config.yaml
n_layer: 9
d_model: 320
n_head: 10
n_kv_head: 10
head_dim: 32
d_mlp: 1280
vocab_size: 8192
activation: "squared_relu"
norm: "layernorm"
norm_place: "out"
norm_eps: 1e-06
positions: "rope"
rope_base: 74100.0
rope_fraction: 0.5
qk_norm: true
attn_scale: 0.314
bias: "none"
tie_embeddings: false
parallel_block: false
extras: ["value residuals", "short convolutions", "an embedding shortcut", "learned residual scales", "skips across layers", "capped logits"]
init: "uniform"
init_std_qkv: 0.0183
init_std_o: 0.0183
init_std_up: 0.0183
init_std_down: 0.0183
optimizer: "muon"
lr: 0.00806
lr_mult_down: 2.0
beta1: 0.93
lr_head: 0.00426
grad_clip: 0.5
warmup_steps: 0
schedule: "wsd"
decay_fraction: 0.544
decay_shape: "cos"
final_lr_fraction: 0.0
batch_tokens: [32768, 65536, 131072]
seq_len: 256
doc_mask: true
train_tokens: 397500000
steps: 5654
dataset: "wikipedia_en"
Each number is 128 + 32 x the weight over its row's rms, rounded and kept within 0 to 255. Layers, rows and columns count from 0. Numbers have three digits each. The size before them is the row's rms in percent of the matrix's.

# layer 4 MLP down, 320x1280, rms 0.101, rows 0-213, columns 896-959
101:093140108131153151092142145127103103110177126137128128149085116085152179066123112138129136056158108168068183125084173147159123150166096123168211123213076128156137175051126115103187127154183062
098:155098178049104080142131108081086109201093093173119128085155130111131116165136107157124163156143115116131184135163085129156133122109162123164090107176147128132178103052139117125183081129138144
100:113067086093113069184169152121138168112120106115141126114180069100122119117091136145114147133138091127063088087082123122104139088127155118109132109047137127110102104146142149135111101138170157
098:163146122115148074139073107151170142146115083161126129163157093145111153119086172119131104065112056114116149091182113166100110108136099147178146131032122125126202088090121084116153080150161178
098:154099201158156104139104138110115081081106088163130127105098214130148087139171142119158109154142107143123073111109167104112098114170093107170120138131095127119080163123150132146080095202122168
101:088118087125095111178145161137127117153138101087136125136146172164151072136064153126106090049113068139109156127162143183120094034124115095131142116209107131118143129118110130013104111138080172
111:101208069143104111169202134150135081151158126061128126080141160131109121151156155115148153151136154109110087132177099147076105175137158138213154148130207128159109110105135103191148102103106101
100:119108127147150152106100096156050086155149108130136126148080104160130170101123093119120106159121117141092121121144140095135104113135181092048138106170125131166123114131137074109028209136152137
099:107117073196126093138173110118094111089079147123143130109105171110106164164141152161136102088119152133168088103154107136088144066110073080137129052099126129101155154112161162133117108142051184
099:153111128133125075139164104104175132114112081175131129104160112092066175112111144083140182086111088153090127089054178114153134118069167163127147156057092124083057138106097145100130092098117163
097:090092097082127103125164128152163175110113135082126129102127171099102107090158070175141172135071131123111056120090167149143171096066148156147086170161104132114070126067171150135152123078107142
100:133144077137145167150101110175148098160100130185116128114116078093101169170092088180132219071147160113130126118098138096149099174217141108168135216146137123139083091178138137154139079104111142
102:131153128106119085136144085092166115140106090129122127162124180184101100079093144105142086075131106135108101176154140185106123181177139106165107154145145129137060109160152075141111128179110148
098:135126131186134137153127099168144124100069101154119128187119151140154106178111113132132128150181185122174114116121190156091111113075137131117101160111120130106119134118187152210093085160141122
102:152108109168157100114165154105122113051132151155123128036139184174166122117107102160133105090155160125138124123063087152204138136133107119163126078146122123106102094193128145093167091211109143
101:116152126118089130168104105162174095083124102121119129127114144051133123107070182117111140117109112143153100104121081143158127186148090066121104133092079129135124173122105110179209127213089094
098:104198148133111096119214135175097131116136110109136126055141114155122098174152081085116152081137117171127059095095085101103180119162094103114103109132196125103104145128117094171147168182148150
096:139136149141065130102090103148097073217095146155115128121120175134151072215132130147154161143111115122146090136175170163128162135113096164109136164144163125074146139131164140107094116054136089
100:105120169183134098074086135157096074096144113164141131120187064094130117127131110163089079122064032111159072107134158105115108078164163132176109093146133129114169178122108225107134102122106123
099:101151182161112190131112091114140115113106137022117128144157092130095136109110129118105164165154155155144109144146102120144118113140143147114106167120108125125166174160110130097162114125126138
100:093108156081113185121095170168096127140053074171132130135169085147125151173166080136128107120106139110164122159125151156150130051123097143117143164109152128130140074194147072112102202140133068
100:149141146121098149128092164159126142111146097094135129131120104125111113083104092146134134103109080122139136094239100129156194132103140122130139084153105128146172132114078166154102135134151149
099:080025096119113086140155144131111139162119084067135131094072072133185090098102126098134100133175149127147165137184192115096085078072132166094124115095054132164111148161123145127109142152125110
097:097151081109120105136055116173102111149145134111134126132084112194170144122153154184144127145112041147129119182150121156138103166081124160169084116103089129133097111112122131128109120145159121
099:150107110082123073145146077060101198178149177070139129143126095088059156118135137128167106128110100109108138128126135131127129160092145095093126132100138129142127096115080082150087057136140145
101:131128136154132117103095084167102181178125108122124128120138121073130166141131089129124112208138155159100185123183195106092152135132119152111153131206170125075173095107153155120194065142040177
098:137115114107146104132163137172104144094138088135127130158131097156099153101113127087131201123153152090115035138156180132134142108052106165098087146175147131141157083137094105171162089177124194
100:117091163089087099141168157103152144200147155122118126137094038064177089148114102127096124102082175126111151163117144114086177154109084133134121155158142129115074165144135134101072107196124136
097:100121110121123131171139115158111144082115117182133128200140161115097140072117093081137115081123132166173116158120208195119171108084122133129087101192146130131126099171128080126084143135108111
100:181149094122102143156123114151130142158102127144132126116125129112113112138140159134130098123182105138116129126195116103128126118157139140100071157195103126151122104102225145111122134109157099
100:153179112090161125091125093107113085118119113171143128072172127117158124135142143120106101154126113099093122107106111117170046163118136174166125121097103128122090100076174126160084090126099137
100:098184100209139104095194128119126118144150124108137129078171191071120132186114122090112133158148119165142089123116108126084098141157175119129143092160060125135154136088138201052181117105120111
100:089125109159146042137148131134137128073105151159133132189129187097149135120132116133091139109097128111168134139060092103186172110065163112088173121150093130154137116097067177117085144123122133
099:154145090094082197165080148144111094221110134160137130123113142166101102148107089088160186139164101147076112135117115120086072157141161103117159109092137132159114063129162160113124118144082145
101:098137149128135157155126146067150117091135129130127128092118038177196108134124135086138162162111056114096097127107124109128132112171190121134165094152080122153122141091106087135130142098082141
102:118131111095140120089156093145142116139129101084135130142199170117094140115070173153155134083109187117121165092135121119171113142168066214072133095197103124085135132162088137108124063099056145
101:144102115185117050096094172113135125110119127136127128126131144121135116127095116113117170141147222143098168114163103111111131123147117102128122160117151126122136090125085100154067182127100128
098:064162110140125104135173166120118142101119158087135127080057069164089119143114081118113114097057124164171116138094116107099134136184068119127125109118175126144109132143099106176189174166098051
103:139081158077138088114126063080163138132126204140119128169084036151126149100064140112130143115127175168104140146138112164166160102080152138131113145093130128132101110113101110146101145082185096
100:183091148149137206100080170143107113175125115110130128121091049128133066174147166102135098134122139098161151149132126103108095191149118135138089171140124129105103085123180115145087123124046079
100:115150124152146148091140139131150134102099122140126128102110155122127130158123176129149149148142083108052143091179103121109157153129117140110183082153187124103147111143129093004110108079162103
101:124084150177127060127137116112114164175163125096129124140131094124093144158097076151150165154127163161173185171114172139113141100143121155111101124133094127136185142150063108170124077108155069
100:176169121122130127074215159110137085112156127169120131152123122134095111116108156166130098131142084162170102112108077128173122123132106111103153116129138128134151119143121128142142178111118097
100:119127087103148083126114090153121147143140099127120127119100090113118110088148068112109100161144097093122135116088131105072102113160137209109155147198147126092119113121122153121164118137151110
095:095056099142171116158214101140107158157135130123126127122123129092142123127093130136125125155166122103144085120199124145106086106143181157144159123092171129129120098088120118158132077095149121
100:093164119117122148187142115089085096135147097131123129152098109125133155155099091081131130093082146119119103117078110115165157101104151098106145093089107127098095110094163129158163098164130095
098:138101180159088174162127151099156086163117105150130132179163131106130097175072147149117092074143132137119181104148086115091079132140147178117169170146030130113228119155125154094164094178120106
100:158125106076165102130145086121093101093119137062122128162149182141150148097132187175122146209142136155135103179152124097129119150156046124176106122019154127146121111092123107125118150141150141
101:124142129115135171112103106123126176161121135068125125183145117116091065113128166094125147086139097134132110099221103103116154213190104121170115169154104128094095094116124100146078129093149132
100:156198148090140162183112170115146087096074161093132127143105137083142173105156080148152047114113108140089149089132136166073139127105085120115112149176130129143111209127094124123120155136180092
100:095105138066124131178140153126117142157100119165134128101151083123105148128118144121082143151135143107163113078119126104144163150129059135174129088039165130094098133119121130021081127176148113
099:156090162094123113110184153109127128123138127148126129164181152172151122158147116149112068054104115091172098125101051162125102129072154143128155105174177128133135153089101092098143133202141122
101:164139180117088122128147125139124151119137171100127129141150095177179141116117165124143120110160141134135126116131041147153057077155140153086098103016139128090112187141149155094062175037062115
099:127093145177115172111085155107131117089113113160132129174135114115136087087119139112113141166149135111160066117155122109171172156107160172069141161098146128112129150121127134138158133092067131
097:109218158120155214211215132113187119116113062169130129143139151175102115113130139085135153116154119149118127163090118134084121175109111147164121178164138128150126120150107119101120121082120172
099:082136131151142144138208130139066151135117100104132132120108127146200182120102152177117169179061194040032091122156140148118143137116157113053139105142139129096149067141135125148139165094072144
102:125138130167149191091130129102134118093094149076131129147170165212130143151196117120136144082139116145186097152150089108106133101084121158125127090148156127104109187140120152184107110154131089
100:084095102116100100133121120115136115123136165155128128151103072141089162161136102088138111130127105142124152174191154086117122088105154106084158126130129127120124101144085135177129118148155197
099:151136116076120132127121139074096116104120108096129128106142134119139125154171154165128138134130109134110116107101085125147100158118162195117107133101090128137072124153132156119162160167124163
099:154132090157130159147078143097168137067158103185132125117140152161112112144163111120141147133142120148159085116183199156114109125139144113155103119135097123092057127177088164127055093088155149
099:101209129146144163169083127156144140145122161127140130146177077159169104127132154088147150112145100140127151124039150094143144149154067120079161125132134132098112126117127127055090178116109171
101:157117093210087118166093113142127095062086133221132129149151079092108106129125090141109110130103150139062132106070102165158175128183102103104145084164129127121119115123092121126140056079157115
101:206100133164181116186145067103171087142112108121131132122128119136066119217129133066117138128117169147107109150079069121093094099160186144139142111108112128129109126178130105140143106105183158
102:140085096117150118115120119131117172133147117104138126058118160150103160085125095120147090127112135121209166123090129111162128156081159176104107117120080133115092179095133090146131107095080099
100:159156100065130153111091100051098135106123106127130126129126102189134081127192173111156101098089160093178124109124150190148071103094100154133130104135173128128119143120175176052151109160084131
104:149151155077175134139080129188123133105132142143134130172071148030124103053179149102107102172111146144086100145170150150076105175191149123090129136091144134139123137141103145204161168157072167
097:133091102116155163065154089100115138114160123152121130150154109110151131127063182118113068148129179138183136172167117121119147130075146140131130170097136126085110118169111148145137084107099130
100:150167081085134106100153175097126059092117133166124124120149127114089113126122151096095174163158089103113107198104073121144115194154172163173117144122112126074076151164148113084158100138130127
100:121074122151152108188092139148081120097092186111131130096094099140111128135172105197141111155088092174116195141105118082084143117150093089124105169130135126145121134153082093105142167128107124
096:149171088138144152142166151081129134153183129110133129169157099080126158109144142111093111183134057070147153122057164137127093076088159173109089096163083128153191136151090161108126061126154155
101:189123140138136104139117136109156153104172158068131131134101184163135088138149169097136135118084153113135105094087088115132100190148081155127161130164147131142137131146122143116093202208166070
098:185184129141121130101101148132132138140158124081126127124120063131185112149174086146109246158185105142125120120099136156153123086119102098174155172084046125089066115104049105030071154110094129
101:165085154107134088109082204110137097121107130140135129146185092086149148128145131152088138122199101128144107113134048125111080149098122131107141146101099126123136091149122141117105162158136032
099:104128120122090098125082075136156106167129159144133129154141080175098113131159121161112119130119098049115108123029122116156156068132083163090135142122176132141152117166099178131138128175122114
100:141083111074096100095159128159141105098126143135137132170116138088128177107159090160118110121154118103115129134118156177147111142134112117123148123131184129178125088151143179119100157104092131
098:099147145174131174097111141100167079131110075135123126080124136180170143160151125141161135129098204089091195104096170166151155153096170103069159103168150129137173128121188139080077124147198134
101:149142141068087106107173126125155094105128176153130131085135205125127160152161114168128106205086148140137110120168051122175156147105133126115123124005124126145110128168104114165132142035159101
099:094117128158141103145194152109147088164094103127127126151099160133120139117144088118126097105127183153101071121172173152164149147114131123067139083160109128149121148126155138109108129175122116
100:123069095147153090094140158105152154148116097109123128077130143138135108158163086120106119102177109158086206162091142158126187064142160128119120142143129130095123129196148117118143140184162161
098:092100162084153121129116230106117114135082108114118129100114206028124159171102097124104056166122110185114158086099137144104073087103153101079092108158160130174121143137127109233211132114117132
099:129149123105151109109144098165091109151149162094129130055110151173137112105114123204125111068165086133114182112111067140147107150081115113116148127144139126161086200147144141108104175100196070
099:064069152105097162156169107121148111062137144199123129122117116084164123122083107133113122141122169096102121154124206126127131123150144149191095066056172131108181116173125110114076178145119103
099:106104124175134139199143122118106074148120086175123126111193141107117088127160085162102120090136111135121149143119128098095100149131113107093127140172161128159125159136247127145116168134165156
100:103130097150117157117170187099140059125134153143126128144104171118104111104104126086159155081164194130114167154094121108119199088099172125096124123237188130143136141176107129168137150116141082
099:145094136139142119083138055052152134125113149208132126113166110147133129165105085106130125165125146167114157118149145143124116179123136159080118088198169133147226100121052151136168127111085164
102:093089134110163114181066099117168098141081098094129129133152121138149105149103077163136133183129111090141142177122106185118095122067114100086099101065093125103118110144150171158141119180142149
098:152130126125151133154178133135139117129116111125123127149137193161091059150136121103122136161143047112098066127209080118175120142120198130103095117119132128157109117125092163120133070138142128
099:138067113144166127128098114107100055132121135133125127154103148097135094165111190138091116110078144135121168091093191130114131160135084133199115121177086130140159120147131134114063135111135092
101:062127145119092152113105071109112163076104158158124131116125114150154149089156078100099122070119147148161161166163049129142114093094154113103130074085113127151175116092163140124112142129124055
097:165131094106152044106118106100136087100057119141127129195118118126128099137109196165124152160116109135103076080114099165110134127119156192143096172116135125125070126111109138123128100157150132
096:078173153140131145125070079117119106185126108149122128136100124130182140134123152142099155096116149099086123102174112133154070129205134107094111135146169125123116125146125161171121064148068173
098:122177156149086171061160143196152148038118137124131129107082075150103177131117133089145145104114111149089041098147102133134123104121160045118092213178126127104170094140095126127077112132119165
100:161123185138133140093175160132142135108088155174120126126122092123099120114137096060102123117078152131127138135122142112125118143126101086079122085009158131159099119123157157091125175120122148
099:137156100144184153151136107105180130125148116144124126093149112141152118143127143083144166188132150187096105122138150115165187131096113165074127125061165131101124102122177100100103101134063146
099:156141160149149096137133130117138175147149123128136127086153122081104181150116120163166104132163095129153170134122129100133086155185125093060126155081144130135083197123150097136112112141162183
098:117116106158132128167096094120207176134121175211128127138102140163102071110133116092139190156083043123116156104199132154135142104077119145091122136141161130129081097194137107171172113171152184
099:094149090106166138109233118119128127138087061167134129084083136108092128115146098094131122084141173092153149142131118166122051111126148076087164140127107126097114112110102130176184057117100145
097:082098120099106091097155152131112146162184134163133128156090143186159114127087149095119061100174069128119167189137171112130153104050137171160166088077160124144155121071143137237147113169109118
100:169116191085086186158106097135196149087148115123136128136199179182184104154140137073130123135121108122150040060130154121148097108147054070132140083046130127095144120099160085135188107159142117
102:188178152085135192126151112103126107151057085131123126148129139140148110147181110132136118177152140092143139156166192095090147130098149120087120177071174126110103180133144081191138170094110090
100:111033164141178059109096138193091136160173133166130130118076152136158101138185176153128134090099177113095171178114136148114161135159151129135157086114148130112161097141121152158109155094134082
102:192152106102087136116097112165100128141117177116134129141092152137141110130107155142127058153139133093160180143102098121118114123045129117141118134042103133181111149166140172164109125108116064
103:089076159119110084109071184149087117128116169087126128132173141075151071156139119094126137125150192150144169129071148131146104168169102142097172113083178125130071123121081123138102131159109095
100:093118119052097084064107209103199153140174115129129126049076141112119140149128166146137178157141123132112094156085159150139153163145117115097102105090148128154134147139146186158109092136141129
099:170064095138098117120149085149183146062154142126128130127205122126129097159185143116109111152154132086121094141075141113090146134159079131160117131151104128087193163114162163125229158111152125
100:140158125120158166119064170097124118227159132174130128146143052074080139133134158137125144114192118055101177086097088128123143160116091128157105074119170129151146194148063124191115171137160159
099:127252130130079140107079122139136120124155082146125126115125144125103153155149114138135149150179141188106107157090186154143131164138115122202124154165130125178081155128194114060146136096129092
099:112117150187115107169084128136154109112144103091132125123152183122115098170156160169155110148111123168154068139159115131155141170137143116191110104185142131121109164157070130124148155134123120
098:084098144149183074189142202115128071112139124133129128155096140138151151133156176136128116066122155076151130145147149102077131128137113144124121161100138123121126148160168180172110135139179114
100:116133128100103100074113205090131153159163119059120127126125085141117179129139112118127081166176208140112149146127180164143121145139157162136113150160157122064110113198094127086099181145101097
105:143118108156109137118116136099096190140155077092131126095089157134149051154140185108156129085139189081247130121118148096117130151131211109111099135107110126152130109172140122172144137127127141
097:126184092112117148139082144084094129190123165125115129140114174102113160100154132141109144127133155139138148151123108113114126058125020121120143168143121130150084137137150154158186159121091158
099:099059116134168104098092101136128118155090104087118131145119150135140088122132160103125131168132158123094145159208124120122088123118052172103208093119135131111124126183118097177123139119172094
100:109081157123164100095150108114083110158171116073124124091135135172175038144148086086125178123121143183157126188071135109132136140100125126138131118156130131133191085103177150104090148045160113
095:127154171134123134167154162096083088132125190089132127181133116128150159127083132162144124084126166120146139089100156173112142119136112144109131146176121130113137171163137106145076130151086196
101:110145083131121142136171112128126160049117088092127129153197082156165126099091115140118084117136150053129100119102139124178094129117109130150098158179177127110151172121064127077130136084113132
100:169087116124108115180088122159107140132179179124131127168094099120147140175061109101120107174070125089173100154134164076103112092092110119143118156232163130179156121092134142114162108168168120
099:124030103158125029122144169185081161166114119135135131080132133096153084139082127137158110073115123119128228124019159111105135097101094126143135148110060128131126142142137093123137165111153133
101:170162080090101126101175135141092106091140106111127126118147132082094093155157118109097140147131138149108151125168082161101091190207156121145115108096126127143143119087116093160082078127162097
103:182174130121040159133111125150125118122152162154126128138100101128092119150096204146179188145118073172130131085183127140107133121064105134109120129174159127087124122149128106146173187117151094
100:137078141129122105105192144146156112145103151150130128095174113109123096144156060189118170121161131124083134138182123141099171150189106093128126100160044126123135146187149141093143142141111101
105:110057142177136106121097140172151123137154114109132128111105141118117076098118133101141108071149105157100160207073128147137106119116110148169139124108128130086187092097074170184125118139146036
098:168185150163088123137091128120118169122156191087131130141137097119130161128136126149146159104129154156111133146138081119104123127081105057130163168149165125146170124075120125147179123158151205
099:118173176190122130131085091141116150131166149065123129154092169075135145180129090115120100097131165121101125133148151159112146101125156168168115161080112129155135111108167128136130196127113165
098:172108126183111054116070082132186076128119111111115128157070142154130123132149086130110132140132082134136152085077100161145080136056074079190130087128169130146178135080098157163177122112112130
100:164052122059116068119107142140204149127115165093121128152128136112056184085122161124140107130123125132109156106127198166078170164138193121084089143142126130142167108142105150099158149075111184
103:075153054043134176164118160160105113112137135169128128084081071105162091179177094143151102158090108104154152120144119135136116140138124122132132099130182125122157113101160113113137115109205108
099:152105123165097115140113092118167086111120204090130127053076079181090125121111179074096138165105088155121102085115126134107183103137189102076101111121109130101060152050231203193160128169174097
100:106060128151136153141073113163073134124179069170122126176174135089126092125102143117128164200115179126170100162130105118155190106141093119068117125118196126141088132148147104144141121109109127
099:120118104142115142065121140142131146159085153105119128115169108145119152127141121172129108144101062142127138112136121121101096181075170167149089105119152130117139102094103133120076133150131062
101:086106092161175124110154108103109102176089106129119127134113160093126134140126091159169148125122198168096105101185103138097041111148160107074120163159044127171117168189001160172153119144167157
099:124124082150114159176122148123135136130103123161132129087089167116158144174147114123116182151165078136111078179129126159136082141117176186078168178121147130174139078150077143077123137076197137
101:088161095182131139133080056110167149146126115127135129120123088109082148172049115074133169215067174153139128131190106149160178098134123124108152107208093127120115133138084140135143173140135168
097:089138111078117155063190131147140181152129114094138130109119148177104100140134103111132090083095104103139071112106062122143103138124126160131161043120156127168131118143115129122137117152119194
100:143125132095110191165067149140144160100182145146130128125067086088168203145114194107136160106085139142140121177185155082123158131178079170154114121076159127141100059110178130119090162145166034
099:140210087150141177165122095137149190139119123125131126092159159103127092127083155118128173086112156129088137077182114109139131159120096169077162133159117128172157130130141100155124180098109141
100:092157110104167150059108129149132132044151127181127126073146129173092119182102172147133227126097122144157166116138108125130127067065110145153107105139150130121058113101117131123121123154087169
098:141099079129132152170165124073166152152178160155127130160059115141147147102119104135131052094157070108147105117169090153172175157076130111135174102115150125115111060133072109150119126116107137
100:150170110091182115113112103169115090040161127108128127132131126147160190138170133129121182071090137133215098100185188149144128154117168232125068116130086127145106151088133126135095121138126136
101:142112101131135184075095164085082205128131132137130128146114135116144129112113123132092164081087198140127120144153111057147181128137096119075117146126019128124113147154147142129132102130079172
101:153154131147151184151101194125125125154128124116123128134082068085054129141096148145145182071115131116154160163087127107084125119067046122146132124183132128146150169162143121073165144195149131
101:196130074075114102157141089156110177113136146124121128123182132140152105169148148060131087104155095114133120094125080148121093122115000161173128130103120127090159100086157133079146113111073094
103:100137085143166122114170133097156162052088144169131127111111125140129114107127111145132101134153143188181100086148123105170169136060178131147147124084157128132115158086156109132153156156094158
100:171115117138147173178169194121090108073137161124129127170092165121214098139147115152129110074138127120124184085142018144119095122162165179154135116051129127132113086157154136142140140105082149
098:144086178095134101116171118109147118109162142122139127065168071117150094129136130129117141145180148146095104155088048146157165145162094131125120150134101128131106129202103107127140174089155151
099:146147116142093123102103124161157147152104105126134127104161075088133148063101101149136090215115106145184152121133175075111128143172106108124081190125088130129126133142136140092168117183069145
100:114096127105144108134087118160109112095106081179120124109093134131138118118123114138114139107156141125130133128171158161096101214121135108149117053107127128120086114117154114192169104141125176
099:123105143081142139132155122099083135179143163142141126158118058108161118153109119104092074139141136146134099198075101067123160111112124130132192134153146129134140131170149104108093158124190096
101:137093148097080128152167108119115159105119056101129131166111117069168120062138114151121122162173024154091095105142123083125148123082081119116171137101131132126162144116146123182089159193124114
100:141145151083111098153155141149147095084093127112126126103134110162126162121162123075131136141135136126085120074155136110189117154173147151125109134144158128129116072175095099126111101120156144
098:177085126140126098125187132088149107139130128129130126102118119104169126153140116173151107151130140074171148123113132147140153109147110141069171170119091131126103154168149091152121209161135156
099:092107105105096078192121132120103066096121127165132127141104133145157098108123155127121108094144161088162046089135016098131157151177186117123179085137160130097137068091193087109141169177120113
108:152205150133093189148081117134062114130102142088131128100100112172107167100119160110104163164191132124080115169194086106095132149114154176149119132158110126121146095099105147127092170151118119
099:122178167170077158115065078182136135173116117106134129135131168171138108144116096125127121114145130134134151139131102091118186139121174122084087145108111126142107177151130122170155213108137162
099:136129142108194111125088144135149178145147138105136128076127048175106101116061108101116119130137146109090162120097116146144100147123099111117197135156126132131109098066107134146139114154085139
101:146158125100167077149077110068147155142064144170127128072199193215133066157182118115156136098126184145155156148035158130127146145141169158171097142068128127169146098105125129151104138048135114
101:107170130137131090137068117086158109116118189095129126105083170109120099125148102141127097119073150106116177112156120112159114094066087131117130071127137129118154157119145132119090137166066115
099:138064125128140075105123124125149112097108135147118129142158129145139112140144142117120120115122166117084108160118081111159082184135138196099098166126106126094120116112093099103122177141125107
103:073148140101153079122116126077160180144126098157125129157132144081119124102179132180120152112159072167102120142093088123141096068135123110171174144196137128140136080113146127093107117133148158
101:142160126095156123131142182158166126110147116158123125163166088167112151100122126122129182127121201126095155144141242127109127117124115124127196122070096126140145152110149086123127130114095168
103:136145100178093134108107184079151113102172125185126124167094091170169029120082149159112149112126162117182186082164114158104176162160208147128113159115060125120180150131138158153121089084150189
101:080104192144089056160164109100087141159152118115134130152098132161138134155090152160171054207118081050159101118150180066165117129133144129240131191188135129140173159115125116108120154118121175
101:127074130156088129122099130082153144123176095114125128113109174144108121087081120134166129121133119199123032150069133159138135173161117115184114102134136126107156113163104132149182136087127079
099:082123166199118066107138087133217109161133138161123128181124127058094129121216149088167123163110047126123088167128092111138136052117144146230138149088110131107131141123172144071048136121141081
102:107139147153116164176120077096130114110124155103135128166119024059137118146118151181158133109094109079150151078070173131100102117152119103174119062194113129125129162079105130102177069167163108
099:146183076145080099123182124130088149127166111146131128125131074086103149146074158136112153172110085053150095106055092121094134138166066128079126107167141129170096145105127121127127084093184108
100:153028147204070156119066047157143153080144104136119128134120175089149136085147056121097131157122092173050054135082111144111117109089103156106080158123181128140138150113120117128211074140165240
103:148092147107115139116176141129149161126092128119131129206161209080135093154156105137134193111067108114135113104194146063165170115142100120132135110149145127155125115164135106115093135123163150
101:139196100156100221088158155122114142109079149113119129116149154161138219132122134167126079102134096110130145137107123122141092106125141083114070136154104129164193149094124143064124150148136130
100:112127082193133129091165122121153198154153117116128130136093139124141193141106142116103164159108057159186080149144143189123128130131118098164120158076067131174127113136081205134000126046129153
101:128129115174146088157162189113103112143137116098132127145173132104143074152133067133119142117114136156161130142073070088147067075055117156057164099113071127092094125121068107105118120231107088
097:125093123149148134140105109137115088129088112148131131112146150126135159107157144098128162146155168116142147110101151155119158116133145127131111104206128124151112188115096116147111179214088108
100:077106058127132167138121129108103139050125188229129127161106124093129150130129103134138155186170122124155094112118175147111135083204162127182106130131109127058164134122194103107169162105131187
099:186165142210148119060141115131144135139125070142133128113139067017124153191122101121116190143143111162141145111122123152101094090154053123161141122255080127118110114147047202117194130142111133
100:079162099139154141112088074132148108182143117094130129163141127109161143132127149086156121141108162109202146141053115114197137109136130163123120090111114125118031134108111157053098125109127145
099:159111112133104152172076165101129100153139071150117126089122088121142127067179197126140139182129097171092139101149127097139129152139221113148137149168191128109129114122159110105156103128151084
098:194110145139119151180156090091124146146142087146132128137149142197129145104096140180104149075078138120139077140133129141181138131105071083083159192117140125139106122099147104105091144113152147
098:088166088157062104138119095152101115117107124123136125131126053163126176126090146191157049125105188155159147112101181146102167088127215080132068134099167130141113109094151130132146138141135101
101:094163129140127171059132169102113145204117190122126131159151154116085141126107114145101081144135094080145098185160111105108113107140109117178127126100110130137136194099152075131158123092122104
099:079113119173107174107023157146145098125106077148135128181175057134111141074176129143159152140110147128137162139172120120130108105117191088194129149120170127104093080152145114141101191142140147
098:136142110126137125154190160094107114118151121125117126166106123125142166137110165115107102135119151149113093155158189143117173112195082062167133102125161128099104079177132077117099104180174142
098:106185112107155157111036134129106144130132119116135130145102071101108161124141156176155090136134121140123162144111186111161136095076081098184111192129106126113110152098132111198147090165085102
100:059108086100150112169075085127104084125129114128121131164147179195129158149125116144131092089091159110135081132161114163126174094128124089114081131097107126156096150131125122141133143150135133
100:149077200183156113070139121120123148137074103153125128109052159105125211131157107110113127153110150130172095122146105122135103115076153112162139131087120123084140153172120175134124112170091129
103:147076128121115151208138152149138127152123091079122127157145147095080096119097115142158074102103183138187120167170150111154157111084138159123128146165117127183119147165107168124187085149157103
100:144046163103141052072118150120109102150078117095134129139097169129113163170082121139121120130102063139088083121094166135098142130171083147144127102167092132151098138112161153138080144139144138
101:167093162123157119127135130130149149078076117070136128144095132195098137111118129098128126097169163121090130129122145134091123148120119089134135085191116127156095121073147141094126109126132166
098:124125177075101027161088167165145075129115065077120132073125200132161149120188116122138104114107169082144119132044164142104107124176121146155152083144123130110115153119142154111052068111137123
100:176149138106129197128106118166117050150126138133129128203173152125129120055078133145114177071150145101145088085156121107099155124161147127151107148087110129111128195100141129185135156100082120
097:093100190100171086078140108162183093128153143110128126124153169165109127194125122118144093181150141116162118156131112146159118073104126148091122090158154129145194080147152138089132106145096095
100:151129159125142106123129144111141157154088139085120127131093141060083131065117128131117182143071079119053112131170095150166109171160161114212088174146148128211122156098161113101182085178168124
100:135110145164095100094115130123152136089089126114124128152147084166109108105110174132130147123157187117117104176129141151118054135109120148091076097195118129058084146069107135141112124152159099
104:106228168136130184158159222117123134084175121141128129081164130159129135120070106147161146133111108056157119138129087093073128108062081100102170125153133125125135135124105122149103178120199127
098:132072116135096128075030128146099113177121132133115127116163141161135154140160129092127131089120061103094119137130092117110122119132113100052141158122125131177170145163086143123155130143125141
099:147152159058113024091178134159049083127156100138128128151128191134112159113143084169134110095141136118121154085143087178169192156164144118157161210157160127160148119153112146171113076071135113
100:151096117091115117135141092142092137142096133156133132104114151154116172164111130168126186135176131189148129087107118170138198156124113140125094126189161126112118129145137082163145111209135173
100:127091111129144157135124123180107088125130080176137128060134143114145107121121125110108168115075131186142156120131083064113077118136112066142127154083119125139098075116110071081123149158164044
098:124057118097103179183074118092172163138094152080125130101122087123107155088158096127122134152105136082104149109129170124162182125107128065177131102152123132132126115074154125106202158091109102
098:133126107134166106056163171122047177133111125099117126081187177127080072100057129111129095093114134116084083127077078144130072128108153140162138133132143127118135080081121104162148117109115121
102:131144178107122149175118097106122159145127155184123126164116171109112130136174153190109154148139078159154140198118189085147086128134125140111127139144081126136096155178120122104119141157132069
102:153113079163101153200115108089161109084090093156126129145111091140142140069117152186095112101104150114100137119174167118100119170084147147165118101169156124120157128103132160138201129145183160
098:113117161095146120080088163114076152167119126113131128099134145104151102102150079179131106131139162153151199149099157133130132121163092146085169210144132124158132121144173161159173118113164188
100:115094112106118119159112120075103142169188124083125124133125113102153142145099111112104110149129059102114132173105119094123217100159168162173186136192083128124113078127153177100071075157170070
102:105129118096146200139146119108173089138177139110125127140149193144136153124194126164117132202152129133139161162166147123148063116104120100146128092126128126110136103127168150115165102164131140
100:163134165159169047098143144119167114150133151162120129115069127128224128109128105118147118145120180141123155109084148117125185138172121098170144151114148128095137079183127150181116149107142098
099:122225113116136137128167143146157119054121091086127126148083104187148062121171118100122187130143171101169112115075180131083167159120115105185193184117078127127118101108130112178172164138145121
098:079114168104161123183102086158121099155148090152119125165135071125158064097148195119167170103162104144135173088134092145150179131146151166155177113145104132101124077090174139096143150116126090
101:124226115159092079084119171132146170076140093157128128131099038093158131132123128132148114081130105078162112110112138175178157110091175133093118102107139129129145135109098106102170190144103122
101:135106120092140107098152149135119193129101136082125126195124162159139114128127129126107176081093122111150130148114151072096153169177119086160112169255099132110141121138084134169129155193071137
102:148211082139161166245141128185141074097100197125125128129142104096073132129150102163152131153120084159160118123100093120135173104098150158195071136175117123151086164110134135073104167056110152
102:116000116150162133104117150101114200125121124138127126098107137085132110136144040093137206070085119128123156123154155155128019174083172130140145078156113126088167098114134103098081129138209109
100:139145114108116064070138121139120170141171155147135130109128133160104143125041099130129146102080163113146147089150104126130112091159139141137113109084120132124145079092103062174086108100078112
101:114120118150114157171087123128132148148138120112126128124132164141089126162163127049131110087143076092070168103143105109091123091189177193103155139063154125089105125160091109128169124110112112
100:115170213154169157147231137146084168139157121140127126110143137207122135143101151146147102134094128171097093167126093109139153123144174149143121138070133123073134193156128150134114105133118099